Each number is 200 + 30 x the weight over its row's rms, rounded and kept within 0 to 999. Layers, rows and columns count from 0. The size before them is the row's rms in percent of the matrix's.

# down: layer 4 MLP down (transposed), 3584x896, rms 0.058, rows 1939-1991, columns 512-575
# up: layer 4 MLP up, 3584x896, rms 0.0582, rows 1940-1991, columns 512-575
down1939,101,233,216,197,154,221,167,210,166,195,190,188,179,195,184,232,249,197,215,200,231,220,148,181,208,192,197,222,207,224,223,196,206,233,138,148,132,116,159,220,152,280,241,150,204,238,209,248,207,199,257,245,193,240,214,199,290,229,175,195,197,191,197,153,192
up1940,101,153,197,237,236,198,183,179,219,213,237,214,181,172,193,226,216,172,247,250,187,198,155,213,176,188,260,222,171,187,234,203,154,191,132,192,190,161,197,181,190,202,163,231,177,229,194,204,219,216,243,158,220,167,207,243,199,253,182,166,207,194,225,220,187
down1940,098,210,213,155,177,212,229,218,224,165,213,244,177,232,200,170,207,207,222,178,203,219,195,134,248,236,197,214,208,181,154,190,178,185,208,220,167,126,196,144,215,235,155,146,229,170,183,226,186,215,199,193,227,137,182,222,179,191,223,207,193,161,268,163,131
up1941,098,199,223,164,181,167,209,171,251,214,213,166,186,240,209,212,197,201,216,170,172,198,186,210,197,191,202,210,212,241,195,268,227,195,210,209,196,214,197,187,269,205,173,247,207,196,209,174,183,171,209,224,201,252,245,254,227,213,176,152,140,165,180,168,194
down1941,093,190,190,175,202,214,207,186,212,239,212,184,179,180,204,131,210,168,192,143,188,217,176,219,194,181,225,157,188,195,197,230,253,204,157,197,171,198,141,161,175,174,193,231,257,174,193,162,200,164,234,163,177,224,183,222,127,191,207,174,224,184,184,253,167
up1942,096,182,208,248,150,179,206,259,208,197,154,217,196,243,168,263,117,204,156,207,210,155,184,218,194,151,192,170,219,183,223,198,218,198,173,220,188,203,216,215,234,152,194,205,162,169,164,194,245,252,231,169,256,132,196,201,215,124,152,227,182,219,252,172,210
down1942,092,212,198,224,222,268,181,255,252,214,226,220,190,267,192,178,133,216,189,229,157,188,209,214,247,184,214,140,240,211,212,140,185,230,192,242,184,215,156,231,212,156,162,184,217,198,177,254,125,152,210,164,223,186,235,195,213,139,197,206,123,182,200,205,228
up1943,114,168,198,201,194,192,142,207,204,182,241,172,254,226,257,217,216,166,228,164,213,179,172,213,212,193,153,240,238,199,180,213,232,134,226,169,137,149,182,197,157,251,231,203,252,241,214,212,106,198,226,146,194,206,180,189,218,213,207,191,213,180,199,193,242
down1943,103,142,183,189,160,257,249,200,190,195,223,215,216,174,273,180,158,183,236,203,208,208,168,219,185,159,221,177,198,168,210,288,140,202,222,144,240,213,215,188,219,235,210,186,178,218,198,135,160,200,213,205,193,190,171,190,199,188,210,197,190,170,247,143,196
up1944,085,226,215,195,216,231,187,224,194,175,135,250,143,195,149,209,178,204,216,261,200,173,203,218,197,190,196,227,187,252,225,189,196,213,156,228,196,172,218,170,242,177,213,229,245,196,200,175,246,196,234,166,212,258,250,195,223,214,236,200,229,201,179,207,199
down1944,092,207,225,169,203,231,224,197,193,185,259,212,223,215,200,209,223,255,219,225,198,194,207,238,121,157,218,190,163,198,174,251,162,160,162,227,246,249,218,191,184,184,181,167,186,213,185,177,189,203,215,246,227,216,209,197,197,172,192,182,156,146,185,217,168
up1945,109,232,172,221,169,189,199,268,190,191,197,162,207,216,150,234,251,183,217,214,189,259,224,158,192,207,170,170,181,199,221,199,273,208,201,204,166,199,189,204,218,168,173,209,231,159,188,219,152,172,199,247,154,172,198,195,260,213,156,164,184,167,205,158,270
down1945,095,176,204,250,244,250,190,220,216,233,242,204,212,237,225,152,226,207,200,136,164,157,198,190,212,211,213,174,203,170,250,176,218,154,212,154,198,185,150,191,171,169,160,173,211,179,185,164,267,133,228,226,232,251,173,168,219,152,160,211,159,226,122,221,208
up1946,102,171,253,251,171,207,130,223,175,204,168,201,227,227,187,220,249,193,251,196,153,176,265,206,205,235,190,194,201,163,206,177,261,230,151,205,241,189,184,200,178,186,193,232,159,174,160,192,154,171,232,201,236,205,160,184,157,212,194,212,173,230,202,140,260
down1946,093,235,215,207,215,232,250,184,214,229,233,185,206,223,186,216,185,194,162,163,152,166,157,150,217,196,205,214,203,217,222,187,160,226,261,233,210,225,256,224,243,155,197,169,164,192,216,176,235,207,212,191,179,194,238,217,220,236,202,214,295,193,210,193,253
up1947,087,159,234,230,182,167,204,255,141,225,192,149,188,172,154,204,217,178,202,181,227,218,159,237,208,226,240,234,250,198,208,213,218,181,233,208,148,239,186,192,259,145,175,170,219,206,221,217,191,251,225,163,194,236,255,150,188,192,249,226,187,189,151,225,255
down1947,092,162,180,212,164,245,212,161,208,185,165,155,249,216,182,229,249,195,170,233,172,247,190,181,226,223,178,189,178,195,178,267,188,266,214,222,250,158,159,241,145,187,177,239,211,220,205,171,191,216,186,258,223,182,241,171,145,225,252,187,204,201,200,192,215
up1948,104,145,206,247,209,145,190,186,209,142,199,156,209,186,239,228,202,220,201,174,157,187,197,267,256,189,212,195,152,208,186,196,157,146,187,222,181,234,171,206,223,227,199,219,161,183,180,221,175,204,171,265,228,188,192,213,230,182,202,210,187,183,161,247,226
down1948,104,171,242,118,185,203,177,185,207,190,179,166,214,231,163,189,140,212,247,214,231,173,228,230,202,200,177,216,229,218,176,184,207,213,232,222,160,223,198,211,232,208,205,232,186,206,181,245,208,125,180,211,234,193,120,217,130,190,194,193,150,191,250,219,206
up1949,095,207,189,165,166,156,192,187,196,225,214,175,175,193,213,176,136,199,152,202,118,174,188,211,213,267,185,204,156,215,206,209,211,244,186,196,147,223,187,171,241,169,246,175,236,194,202,205,180,226,151,180,246,227,182,247,255,154,215,160,157,164,202,197,211
down1949,100,238,268,214,211,192,202,202,218,213,186,238,144,204,221,234,209,195,233,216,167,176,179,254,237,234,220,252,176,181,159,163,186,166,202,189,248,156,228,220,181,153,171,194,230,172,160,186,207,172,242,149,198,261,211,201,208,221,194,202,142,205,175,187,208
up1950,097,214,182,195,237,185,226,178,181,204,169,218,199,222,207,183,188,231,227,188,228,241,208,208,192,189,208,172,189,133,172,248,207,189,179,155,198,153,152,214,172,236,221,222,184,237,185,160,232,259,192,224,172,230,204,228,224,150,172,245,222,210,254,175,214
down1950,100,144,189,128,219,256,191,178,182,273,219,180,213,250,196,210,183,176,186,211,201,204,173,228,228,245,184,190,211,190,196,199,189,219,224,232,201,183,229,272,163,223,192,219,188,202,181,197,242,230,244,241,209,153,110,195,197,161,236,242,194,196,186,200,195
up1951,109,189,252,152,214,206,224,196,182,200,180,171,226,183,143,159,186,134,190,143,221,157,188,214,196,162,171,203,193,237,125,206,160,184,170,253,188,241,205,198,207,214,210,225,239,220,183,230,219,190,164,188,199,176,227,182,217,222,203,147,174,189,177,181,179
down1951,101,200,188,208,162,175,146,228,180,207,217,162,173,199,243,196,188,223,182,141,240,258,192,206,175,210,191,210,169,197,168,178,224,195,230,175,145,226,235,204,184,169,238,206,205,228,203,183,175,264,186,178,158,194,229,191,209,215,142,216,178,225,192,179,152
up1952,117,240,224,209,179,200,179,191,180,203,151,160,227,229,224,181,176,205,225,167,195,189,164,190,178,248,216,235,207,202,138,226,185,154,162,216,154,191,195,214,226,174,231,261,216,216,249,144,162,239,211,253,221,181,172,183,253,182,205,257,184,234,172,207,178
down1952,111,235,191,149,241,208,219,255,244,254,186,153,185,250,179,214,171,190,245,154,254,154,241,266,186,200,203,175,195,216,193,180,212,236,176,181,158,250,191,178,168,213,134,197,149,245,190,206,207,210,161,185,210,194,209,211,240,142,211,182,182,192,188,217,188
up1953,100,195,204,223,200,200,165,193,162,249,126,184,236,203,205,169,188,181,195,202,186,182,188,243,182,225,230,216,233,188,164,216,189,193,155,212,172,214,193,167,187,251,227,157,159,186,210,191,171,167,178,212,181,236,153,183,233,253,203,164,210,174,174,157,186
down1953,099,232,212,182,223,207,163,205,220,206,214,209,203,166,201,207,169,165,208,227,182,242,181,239,183,194,169,183,182,158,175,206,228,197,214,255,220,179,230,167,192,224,204,191,187,188,215,229,244,262,195,212,204,149,238,204,234,228,197,210,245,222,190,275,191
up1954,100,210,247,180,185,185,210,155,215,195,149,179,208,223,204,166,163,199,224,218,213,178,172,223,220,206,222,208,178,236,225,156,242,190,204,260,245,195,170,181,224,240,227,224,202,195,172,158,212,248,240,208,249,205,204,167,201,212,218,198,219,204,216,147,214
down1954,112,178,228,195,234,227,225,176,208,208,167,239,243,217,208,155,211,236,239,135,229,239,151,246,215,207,262,246,145,231,213,160,217,165,208,212,171,197,244,212,213,181,235,221,257,195,160,170,185,190,235,207,218,217,175,205,204,183,200,205,228,233,173,191,260
up1955,096,195,241,253,241,206,183,145,238,183,167,235,161,208,192,231,163,169,230,180,210,216,184,212,127,180,230,227,228,204,229,188,219,204,197,174,213,184,249,175,253,197,147,178,199,198,215,203,208,173,238,231,181,182,199,216,231,200,170,198,146,229,184,179,187
down1955,092,175,148,163,151,255,154,239,212,196,202,179,214,173,249,204,246,189,142,225,189,178,189,172,155,210,228,245,181,177,215,192,187,204,245,206,199,127,176,204,195,202,231,212,206,195,200,163,200,223,242,188,201,169,188,199,214,225,143,165,198,190,176,216,189
up1956,106,200,200,180,152,224,206,210,233,223,209,204,192,220,216,212,181,228,220,184,150,186,113,219,167,139,161,170,140,207,149,214,183,209,207,197,186,160,221,250,221,196,155,166,173,206,223,192,221,209,161,173,158,182,104,192,188,167,188,208,167,193,232,230,213
down1956,100,200,246,217,210,187,147,210,261,211,190,240,248,230,177,171,192,196,229,171,179,180,209,198,237,212,214,185,212,211,216,206,197,219,157,245,205,242,173,203,184,210,175,237,195,172,189,195,193,193,175,217,204,236,277,204,258,178,192,239,221,173,201,166,160
up1957,083,189,210,224,235,180,183,195,203,203,197,179,221,208,128,213,202,198,170,208,256,173,221,200,145,194,189,225,156,221,194,204,180,181,173,193,209,153,209,217,163,190,158,208,172,223,170,235,224,204,179,206,146,182,188,192,182,212,198,230,202,212,188,222,209
down1957,096,201,178,236,188,210,216,204,247,209,165,151,195,218,187,233,198,223,210,219,214,152,210,183,172,158,187,204,142,163,208,187,215,177,197,233,272,193,169,191,216,230,195,176,193,163,199,197,169,239,201,196,193,181,230,227,224,176,210,241,146,246,194,232,217
up1958,102,185,268,227,215,269,154,160,211,253,227,178,241,198,261,210,217,176,192,192,209,244,213,207,250,222,205,157,148,149,209,171,248,164,144,224,213,124,226,157,177,166,150,132,236,191,219,244,234,211,218,147,233,239,186,197,191,177,214,222,186,197,227,203,198
down1958,106,218,183,217,222,206,256,137,203,246,231,202,197,193,189,202,202,176,157,231,227,227,219,210,232,206,201,197,217,166,208,239,196,215,204,217,164,220,174,156,231,152,174,166,201,166,201,168,221,262,274,240,247,217,263,206,164,229,181,169,228,183,206,222,239
up1959,100,219,134,205,205,222,184,178,225,179,157,159,155,153,145,196,214,169,245,204,194,226,205,180,183,222,189,240,215,207,199,200,189,217,147,222,178,168,226,216,218,195,174,251,208,235,207,212,175,224,253,216,166,185,218,181,212,169,126,235,157,170,215,199,184
down1959,101,232,208,205,233,260,192,204,292,187,193,264,164,186,266,206,231,206,240,184,188,136,245,193,190,191,219,184,233,235,205,222,164,208,236,176,194,205,221,200,175,198,196,229,175,230,179,179,256,232,209,171,215,222,169,191,203,228,219,210,219,158,198,202,181
up1960,099,184,160,230,195,237,212,197,178,194,215,163,197,261,272,206,166,188,194,215,219,263,261,226,225,209,245,207,210,216,173,228,181,237,204,223,205,152,191,206,238,206,168,212,169,212,260,197,233,191,197,200,198,249,173,208,177,206,204,256,222,199,257,231,207
down1960,098,185,190,195,178,226,176,166,200,206,188,187,150,169,192,270,151,190,183,238,192,180,141,168,210,189,205,225,248,232,199,208,204,210,192,205,189,225,182,169,199,244,165,247,173,209,227,236,182,220,193,206,217,171,197,238,173,233,187,211,191,186,204,200,191
up1961,090,194,238,198,216,205,216,184,220,225,225,191,181,271,246,191,243,275,138,178,200,190,193,232,207,217,229,206,234,197,203,185,200,143,184,208,272,154,166,169,207,186,239,212,205,184,184,214,214,176,177,201,169,198,217,203,206,240,203,179,239,222,212,217,186
down1961,096,215,256,209,212,184,238,236,176,198,178,166,201,256,225,183,236,225,218,164,205,199,167,240,221,171,203,174,169,207,171,193,255,267,220,139,269,123,164,242,237,157,210,227,197,156,211,203,196,210,198,198,180,201,187,188,216,197,216,186,139,233,170,199,146
up1962,103,160,174,204,203,196,183,133,185,188,173,196,162,186,192,270,168,198,215,178,210,194,219,146,207,189,192,111,186,207,211,193,239,213,241,252,237,207,205,178,139,259,177,221,180,211,189,225,179,151,219,206,166,205,192,211,147,179,204,167,257,153,167,182,211
down1962,096,241,282,233,180,227,222,205,209,168,233,171,212,227,214,195,225,183,213,177,175,190,221,181,201,179,180,272,190,183,223,185,226,203,189,171,226,196,204,191,239,129,190,225,196,205,172,187,169,194,182,207,226,194,195,221,233,177,194,205,137,154,230,198,170
up1963,085,203,182,176,178,205,213,149,182,209,202,151,185,208,197,179,241,179,198,188,155,199,245,201,270,143,230,208,182,234,231,202,226,224,222,204,244,188,207,231,254,223,178,190,241,221,223,225,186,168,197,203,181,237,163,217,212,244,210,215,217,214,144,152,262
down1963,098,133,218,182,201,132,264,210,208,193,216,243,244,216,165,212,173,198,174,202,200,236,178,177,173,168,188,256,208,190,171,231,242,232,235,251,225,179,211,200,230,225,260,212,167,146,203,176,255,189,209,164,200,220,272,261,189,180,185,199,240,206,147,246,246
up1964,109,229,222,162,202,142,228,208,194,242,163,198,183,193,171,188,165,178,274,162,221,217,195,233,198,216,283,150,199,168,205,179,216,192,218,258,235,242,220,201,193,255,203,177,149,215,179,166,265,198,166,171,246,232,184,195,168,166,277,186,212,240,169,169,226
down1964,108,230,159,204,222,218,230,227,179,190,219,233,110,208,250,150,239,216,182,211,190,249,151,196,204,190,210,255,183,202,208,199,191,208,195,196,210,183,186,177,177,175,245,207,222,198,202,260,216,222,159,184,217,213,217,192,196,156,155,229,212,192,259,173,186
up1965,092,166,221,155,221,156,236,183,172,229,199,209,230,194,209,214,220,189,199,221,220,190,181,188,164,221,221,227,207,228,196,163,164,175,178,191,229,179,200,218,187,138,215,227,160,220,219,196,239,205,195,191,226,154,184,168,194,180,261,201,198,176,186,249,184
down1965,101,179,241,133,246,159,146,190,210,214,178,185,144,211,213,196,237,159,196,220,245,221,198,215,149,196,233,230,185,234,198,216,155,228,189,194,220,238,142,173,219,220,230,249,217,231,236,126,220,217,222,132,185,202,234,185,242,196,171,205,113,205,214,218,206
up1966,090,239,152,168,192,153,202,194,228,224,218,207,178,231,193,238,185,185,244,158,176,199,197,218,184,193,221,215,224,201,201,196,211,167,180,217,249,251,199,235,251,156,162,202,224,210,186,166,231,213,210,182,215,241,226,158,166,227,183,196,197,234,220,267,209
down1966,093,190,193,199,185,202,248,171,219,183,199,183,188,226,203,190,166,215,240,204,190,215,260,218,220,244,170,240,164,227,129,209,177,203,214,199,217,224,184,232,196,188,183,151,203,150,190,214,217,220,155,235,249,238,179,238,176,168,240,208,235,244,215,250,168
up1967,086,170,222,196,176,230,150,266,196,211,200,217,217,213,191,168,202,240,129,198,145,149,162,188,188,201,203,169,195,209,161,192,182,207,152,181,213,257,195,223,179,189,194,213,155,188,211,190,236,205,171,247,184,177,208,186,222,165,192,184,248,223,207,203,206
down1967,094,207,173,189,203,192,223,205,146,196,202,191,178,180,223,207,200,191,241,197,163,209,240,188,235,195,172,203,160,234,200,226,208,196,193,231,214,206,159,124,201,215,212,237,208,154,188,180,266,227,221,251,186,198,196,213,229,138,235,212,151,216,204,191,232
up1968,094,194,227,182,219,233,178,195,166,222,164,193,201,173,243,242,213,149,174,229,237,216,245,176,184,248,234,240,192,207,176,205,186,196,246,200,150,177,269,171,230,238,195,214,222,150,153,183,213,260,199,159,174,209,199,192,197,199,143,200,205,183,163,217,156
down1968,103,242,226,195,231,186,180,266,179,239,230,245,236,259,153,145,239,171,135,233,210,175,246,189,204,200,263,172,215,185,204,143,210,255,262,232,175,223,200,189,179,206,224,149,185,176,155,242,227,181,231,184,269,214,178,198,193,233,164,174,255,214,167,186,203
up1969,114,237,220,233,195,220,168,165,172,225,205,159,252,242,232,158,228,199,231,223,180,218,233,167,203,167,217,202,217,231,214,141,224,195,198,222,214,213,260,161,166,198,148,202,173,212,170,199,231,272,197,174,171,225,189,205,240,188,132,206,130,187,202,221,260
down1969,095,201,190,152,199,202,162,229,209,205,251,244,199,141,233,152,219,214,182,184,209,188,202,168,232,175,177,200,211,188,173,160,231,172,248,214,186,189,180,277,179,267,198,195,204,200,252,242,185,175,224,225,184,216,215,186,183,263,237,236,193,191,133,168,182
up1970,119,153,218,208,175,195,261,230,164,141,208,179,208,236,229,173,210,220,218,159,180,253,138,215,203,142,168,206,126,211,230,204,195,214,276,189,188,184,223,175,177,225,211,250,173,196,263,202,225,224,222,228,193,187,177,197,180,195,192,159,262,223,192,186,222
down1970,106,199,142,203,195,222,141,200,145,181,255,221,188,227,197,226,241,156,242,194,245,159,192,200,213,193,218,207,168,198,121,188,201,182,227,170,162,194,178,145,216,190,226,208,147,207,199,195,218,196,206,229,183,179,190,239,206,176,189,164,241,227,199,199,203
up1971,121,233,183,161,235,212,188,226,199,151,181,174,199,215,218,182,182,246,181,254,203,208,193,167,244,202,214,196,218,199,250,263,233,195,210,189,235,234,215,148,231,194,175,224,169,210,194,206,196,161,210,222,192,207,180,206,270,274,176,209,194,212,186,169,250
down1971,121,185,152,188,243,198,214,209,231,238,268,253,161,173,168,206,194,197,232,189,227,156,222,254,156,191,213,294,195,211,175,185,220,184,201,204,200,175,179,185,181,213,205,179,180,192,225,152,156,197,173,213,192,279,191,201,176,189,235,153,226,162,188,200,202
up1972,101,160,183,221,189,165,248,174,176,210,245,203,143,198,201,211,241,194,184,163,188,200,167,160,149,152,247,200,230,193,214,163,169,259,128,220,198,194,251,298,168,268,212,223,197,185,204,173,188,199,225,213,225,144,164,230,183,216,146,205,218,174,238,220,170
down1972,097,224,170,154,166,230,195,250,159,152,183,235,222,188,231,225,243,237,229,241,172,186,158,253,181,199,203,205,230,207,214,191,196,150,233,211,200,177,187,182,248,148,202,199,175,182,186,254,154,195,181,182,242,216,200,198,173,196,225,231,171,170,210,197,238
up1973,098,226,188,203,204,162,220,265,144,148,251,178,160,160,204,201,212,191,135,145,176,239,187,223,150,208,209,234,219,202,189,224,201,246,198,168,191,145,240,224,183,229,188,220,166,215,191,209,202,250,173,237,190,147,176,165,232,235,180,161,192,230,190,140,217
down1973,106,188,103,250,202,179,190,216,200,167,202,192,190,230,198,197,197,213,187,241,127,217,196,224,174,233,214,220,222,272,199,217,188,224,238,186,207,197,136,225,196,199,203,182,218,205,215,226,229,263,187,184,220,200,214,182,224,190,158,181,214,241,208,240,178
up1974,125,190,171,185,184,195,166,195,149,205,144,216,178,185,125,182,177,149,214,227,213,227,243,189,231,212,217,159,196,159,172,229,289,221,188,202,191,191,173,206,227,127,173,201,227,209,233,237,165,199,217,203,196,261,215,172,186,160,243,211,207,278,167,167,129
down1974,107,219,203,205,185,170,146,204,202,247,209,170,211,185,169,184,207,186,181,211,240,228,192,214,201,252,134,198,166,211,223,189,177,198,193,170,168,153,183,213,197,146,118,172,169,186,233,167,208,231,216,171,219,178,236,181,204,200,229,173,138,195,184,192,223
up1975,096,187,180,203,217,202,175,170,166,152,242,222,186,192,189,173,153,185,223,213,192,138,240,187,246,175,214,197,221,224,195,183,236,204,211,188,222,220,238,173,245,157,243,212,165,196,196,190,182,167,219,182,186,224,237,200,198,210,135,171,181,178,192,193,241
down1975,092,180,235,207,219,211,162,174,192,233,235,148,178,234,210,188,184,183,152,212,250,166,250,202,192,208,186,187,157,237,155,199,226,225,176,206,186,203,175,185,168,212,212,224,227,234,143,174,196,187,231,200,208,233,252,194,171,231,149,224,217,139,204,212,144
up1976,102,223,150,176,204,185,158,239,192,194,192,169,192,236,248,144,198,191,227,177,217,217,195,148,240,149,232,178,209,199,242,177,208,253,209,203,181,146,241,218,235,210,241,250,203,132,201,189,194,220,181,192,202,213,223,195,228,199,222,202,144,200,175,196,240
down1976,110,220,208,225,234,192,172,195,195,242,215,192,223,197,139,121,171,222,212,179,218,208,189,187,214,198,169,166,146,256,208,209,202,199,167,206,241,215,207,187,178,207,223,178,186,199,212,190,206,161,165,158,206,138,159,255,178,242,189,169,224,207,162,170,180
up1977,092,211,159,219,195,156,181,225,140,167,170,215,172,167,118,215,200,232,197,201,203,212,266,240,190,214,215,229,191,192,215,243,191,241,197,216,184,193,176,189,171,206,225,225,159,197,130,155,181,132,216,196,147,179,212,229,207,190,189,184,203,237,198,196,197
down1977,103,257,158,192,198,210,222,259,192,208,151,189,201,171,213,168,165,186,233,187,200,206,216,235,131,250,189,162,236,230,248,169,230,225,217,184,215,211,238,229,181,235,213,220,189,210,179,176,182,171,168,139,169,220,210,251,172,219,161,236,251,177,198,209,205
up1978,093,197,219,208,217,185,227,191,267,177,211,192,148,196,185,219,200,213,243,191,193,162,194,230,195,269,217,221,160,264,238,159,240,205,200,166,220,216,197,203,198,180,236,226,223,180,150,192,169,197,222,145,140,226,200,192,226,193,220,187,218,230,228,171,216
down1978,094,225,167,227,234,174,194,189,167,172,236,165,215,199,228,186,245,218,166,197,195,218,179,187,218,171,169,185,244,195,202,225,184,164,179,233,210,148,135,200,202,163,221,175,243,168,207,227,170,215,169,171,219,206,208,174,188,182,242,166,203,182,181,207,195
up1979,095,232,178,229,210,214,163,227,259,210,227,236,202,197,182,217,177,201,237,232,229,211,174,178,187,167,225,243,197,198,178,208,235,183,219,257,231,201,197,217,193,200,182,203,243,246,177,176,195,223,205,158,158,229,189,176,219,169,177,150,220,239,262,179,163
down1979,099,212,208,212,194,232,210,254,168,227,218,174,210,216,169,190,176,254,166,210,189,163,205,158,169,173,171,166,180,184,178,204,181,204,148,205,137,217,249,149,212,167,158,193,279,238,218,191,194,221,169,203,162,226,188,235,197,256,214,159,175,182,221,275,204
up1980,096,194,186,219,180,160,222,205,255,147,193,144,163,155,185,182,226,160,242,193,212,160,233,208,192,199,208,189,200,160,185,253,218,195,198,223,186,163,189,206,188,176,207,234,222,218,238,134,172,200,198,255,158,223,223,242,221,176,193,198,176,265,203,199,237
down1980,099,177,186,253,179,167,247,225,176,238,222,188,233,200,203,242,203,201,187,217,208,145,175,192,193,204,246,228,200,210,193,226,226,232,178,203,204,208,161,177,182,178,204,133,224,99,167,197,177,168,242,190,213,230,288,181,236,195,222,191,193,194,215,280,175
up1981,117,165,176,187,237,182,226,196,175,211,193,206,235,164,238,226,286,190,204,198,219,208,171,211,173,186,197,226,226,188,210,217,235,180,160,146,195,208,195,191,187,183,153,190,129,217,279,181,187,240,137,238,218,181,251,235,192,187,169,171,220,226,196,207,188
down1981,097,187,222,207,167,206,154,252,234,155,171,208,236,171,204,218,195,165,201,163,182,192,250,163,273,181,227,138,199,179,142,183,131,212,213,203,177,184,163,234,223,194,174,206,233,193,187,194,210,152,173,209,136,247,176,202,201,187,197,164,148,185,236,212,169
up1982,097,213,175,189,193,172,251,210,201,177,212,178,200,227,231,202,149,241,218,157,221,142,176,201,211,187,176,212,135,182,182,201,208,185,187,151,172,223,228,189,210,186,210,160,243,194,191,174,199,191,177,181,188,202,245,146,185,240,217,195,226,211,213,266,212
down1982,103,194,209,220,232,224,285,209,188,147,182,185,193,228,187,201,173,198,190,177,216,193,201,194,201,221,122,172,194,170,203,210,221,219,199,294,203,177,211,212,215,169,199,175,202,203,237,174,252,264,229,214,190,186,171,180,227,263,206,199,202,178,271,247,200
up1983,098,227,238,196,220,247,179,189,237,249,229,194,180,183,202,213,185,202,195,156,208,188,249,242,199,223,216,186,176,182,185,227,186,247,229,220,160,218,249,201,214,210,176,166,206,241,169,145,228,218,238,203,205,208,194,194,135,207,222,245,271,203,150,217,209
down1983,101,181,191,186,157,188,173,189,207,143,113,167,234,207,192,190,194,236,181,151,202,174,222,171,247,209,122,239,185,206,226,258,166,177,216,175,192,199,243,191,171,188,224,223,167,186,255,241,162,242,210,122,198,216,143,168,226,195,213,156,219,126,258,245,221
up1984,105,225,202,151,196,156,183,198,182,204,215,200,188,217,181,241,187,230,170,200,269,176,194,171,238,163,187,209,144,172,252,197,242,202,196,218,201,203,186,180,190,199,213,171,163,199,157,198,210,191,185,160,187,226,227,178,173,185,198,191,180,197,226,229,223
down1984,100,218,180,199,202,169,181,151,223,210,211,252,220,187,233,146,222,189,230,163,139,202,166,207,159,210,197,201,206,166,189,213,197,219,211,204,169,180,167,197,229,261,178,195,200,168,175,146,147,218,180,225,170,211,226,208,223,205,177,174,216,207,232,212,156
up1985,102,161,170,250,174,211,217,146,152,233,206,259,267,221,202,230,215,243,179,205,196,224,186,190,246,242,182,187,197,217,203,220,241,200,236,204,226,215,206,222,121,229,172,179,195,191,189,172,192,185,186,242,194,166,176,180,154,202,160,260,234,213,190,159,200
down1985,111,196,207,244,224,201,222,216,168,207,225,191,227,225,241,232,217,196,207,236,187,211,173,166,221,158,236,162,221,248,179,161,214,170,182,170,204,231,206,206,150,174,202,221,195,185,211,193,192,139,224,187,226,224,194,168,174,171,205,198,161,210,160,157,191
up1986,100,170,148,208,169,173,181,226,250,185,203,159,153,183,212,196,279,229,216,188,182,224,182,183,239,215,179,222,212,193,199,156,212,177,147,193,160,252,207,196,231,230,142,158,176,133,194,171,220,204,227,224,198,208,246,191,176,150,175,266,215,201,178,177,212
down1986,096,239,260,161,191,229,251,204,152,215,197,184,274,195,211,195,165,262,231,244,173,215,196,169,222,238,182,274,213,226,228,184,248,252,294,197,215,198,204,177,231,178,223,228,217,216,174,195,232,196,146,219,155,227,209,237,196,224,193,208,207,237,175,196,191
up1987,098,183,207,167,224,188,233,131,206,236,193,183,212,222,238,247,216,209,190,217,179,186,211,191,165,214,232,176,249,194,265,234,200,178,182,209,215,195,246,178,176,220,246,210,235,137,178,158,203,204,200,205,245,181,164,141,186,172,176,218,204,207,219,230,231
down1987,097,177,230,204,210,187,194,225,197,185,195,229,239,197,202,185,181,211,231,161,222,126,186,168,197,178,208,184,234,219,233,143,139,191,210,180,191,203,216,254,256,204,220,184,232,178,223,258,157,206,167,226,188,165,164,179,177,214,192,161,222,192,195,225,185
up1988,084,241,178,158,172,179,161,179,247,207,164,183,181,201,212,183,255,163,182,231,216,206,199,140,223,196,238,193,201,240,160,222,227,204,203,205,192,258,190,203,186,181,203,227,178,196,172,197,151,130,186,182,215,186,170,237,225,140,184,225,233,176,185,208,182
down1988,094,256,197,202,163,210,190,184,219,207,195,166,205,199,194,187,206,178,216,231,171,182,195,246,160,257,210,198,150,222,185,216,172,239,256,161,197,185,246,205,193,193,215,219,215,186,161,146,247,159,213,202,188,183,197,246,200,200,222,266,240,188,214,164,202
up1989,127,211,240,144,185,208,253,184,223,154,189,209,208,218,175,178,193,165,180,191,221,222,198,164,186,208,148,221,177,231,171,218,222,268,171,178,243,219,156,245,159,162,208,218,188,231,200,194,223,207,208,226,174,217,236,169,177,198,205,237,277,226,174,162,188
down1989,104,254,164,189,231,204,163,212,237,220,200,227,155,143,170,222,178,233,205,242,195,198,206,218,189,210,249,217,187,179,247,203,242,241,151,158,207,228,240,243,226,183,208,190,193,220,158,155,191,174,192,192,120,212,264,220,224,193,213,136,172,249,269,178,192
up1990,089,184,225,185,225,156,211,210,214,175,154,233,183,251,210,173,198,232,163,183,180,182,205,248,258,205,195,183,218,222,236,241,173,211,199,210,151,188,162,204,199,209,164,209,197,243,204,178,192,236,148,206,226,167,155,121,198,190,204,167,167,251,157,273,259
down1990,099,174,193,179,168,171,199,234,192,234,205,179,260,254,167,188,143,165,102,205,278,176,171,240,266,237,227,205,144,224,196,238,213,221,215,202,201,182,182,203,232,181,191,169,231,162,244,149,245,195,188,208,195,215,137,157,243,178,198,141,191,212,147,182,214
up1991,099,178,204,207,169,175,191,212,228,240,175,249,160,198,207,236,198,202,196,217,160,210,174,252,197,268,196,229,195,250,243,193,196,233,204,189,251,169,242,230,207,238,186,189,178,204,256,230,178,153,236,228,219,176,221,224,177,171,128,150,221,183,229,151,208
down1991,093,254,223,174,207,203,238,243,166,182,280,181,210,169,234,205,201,213,205,242,231,169,222,215,197,198,212,207,203,167,177,220,181,245,170,149,229,172,278,212,115,224,181,234,212,203,184,204,165,187,198,195,225,213,183,165,198,234,170,219,217,216,136,210,232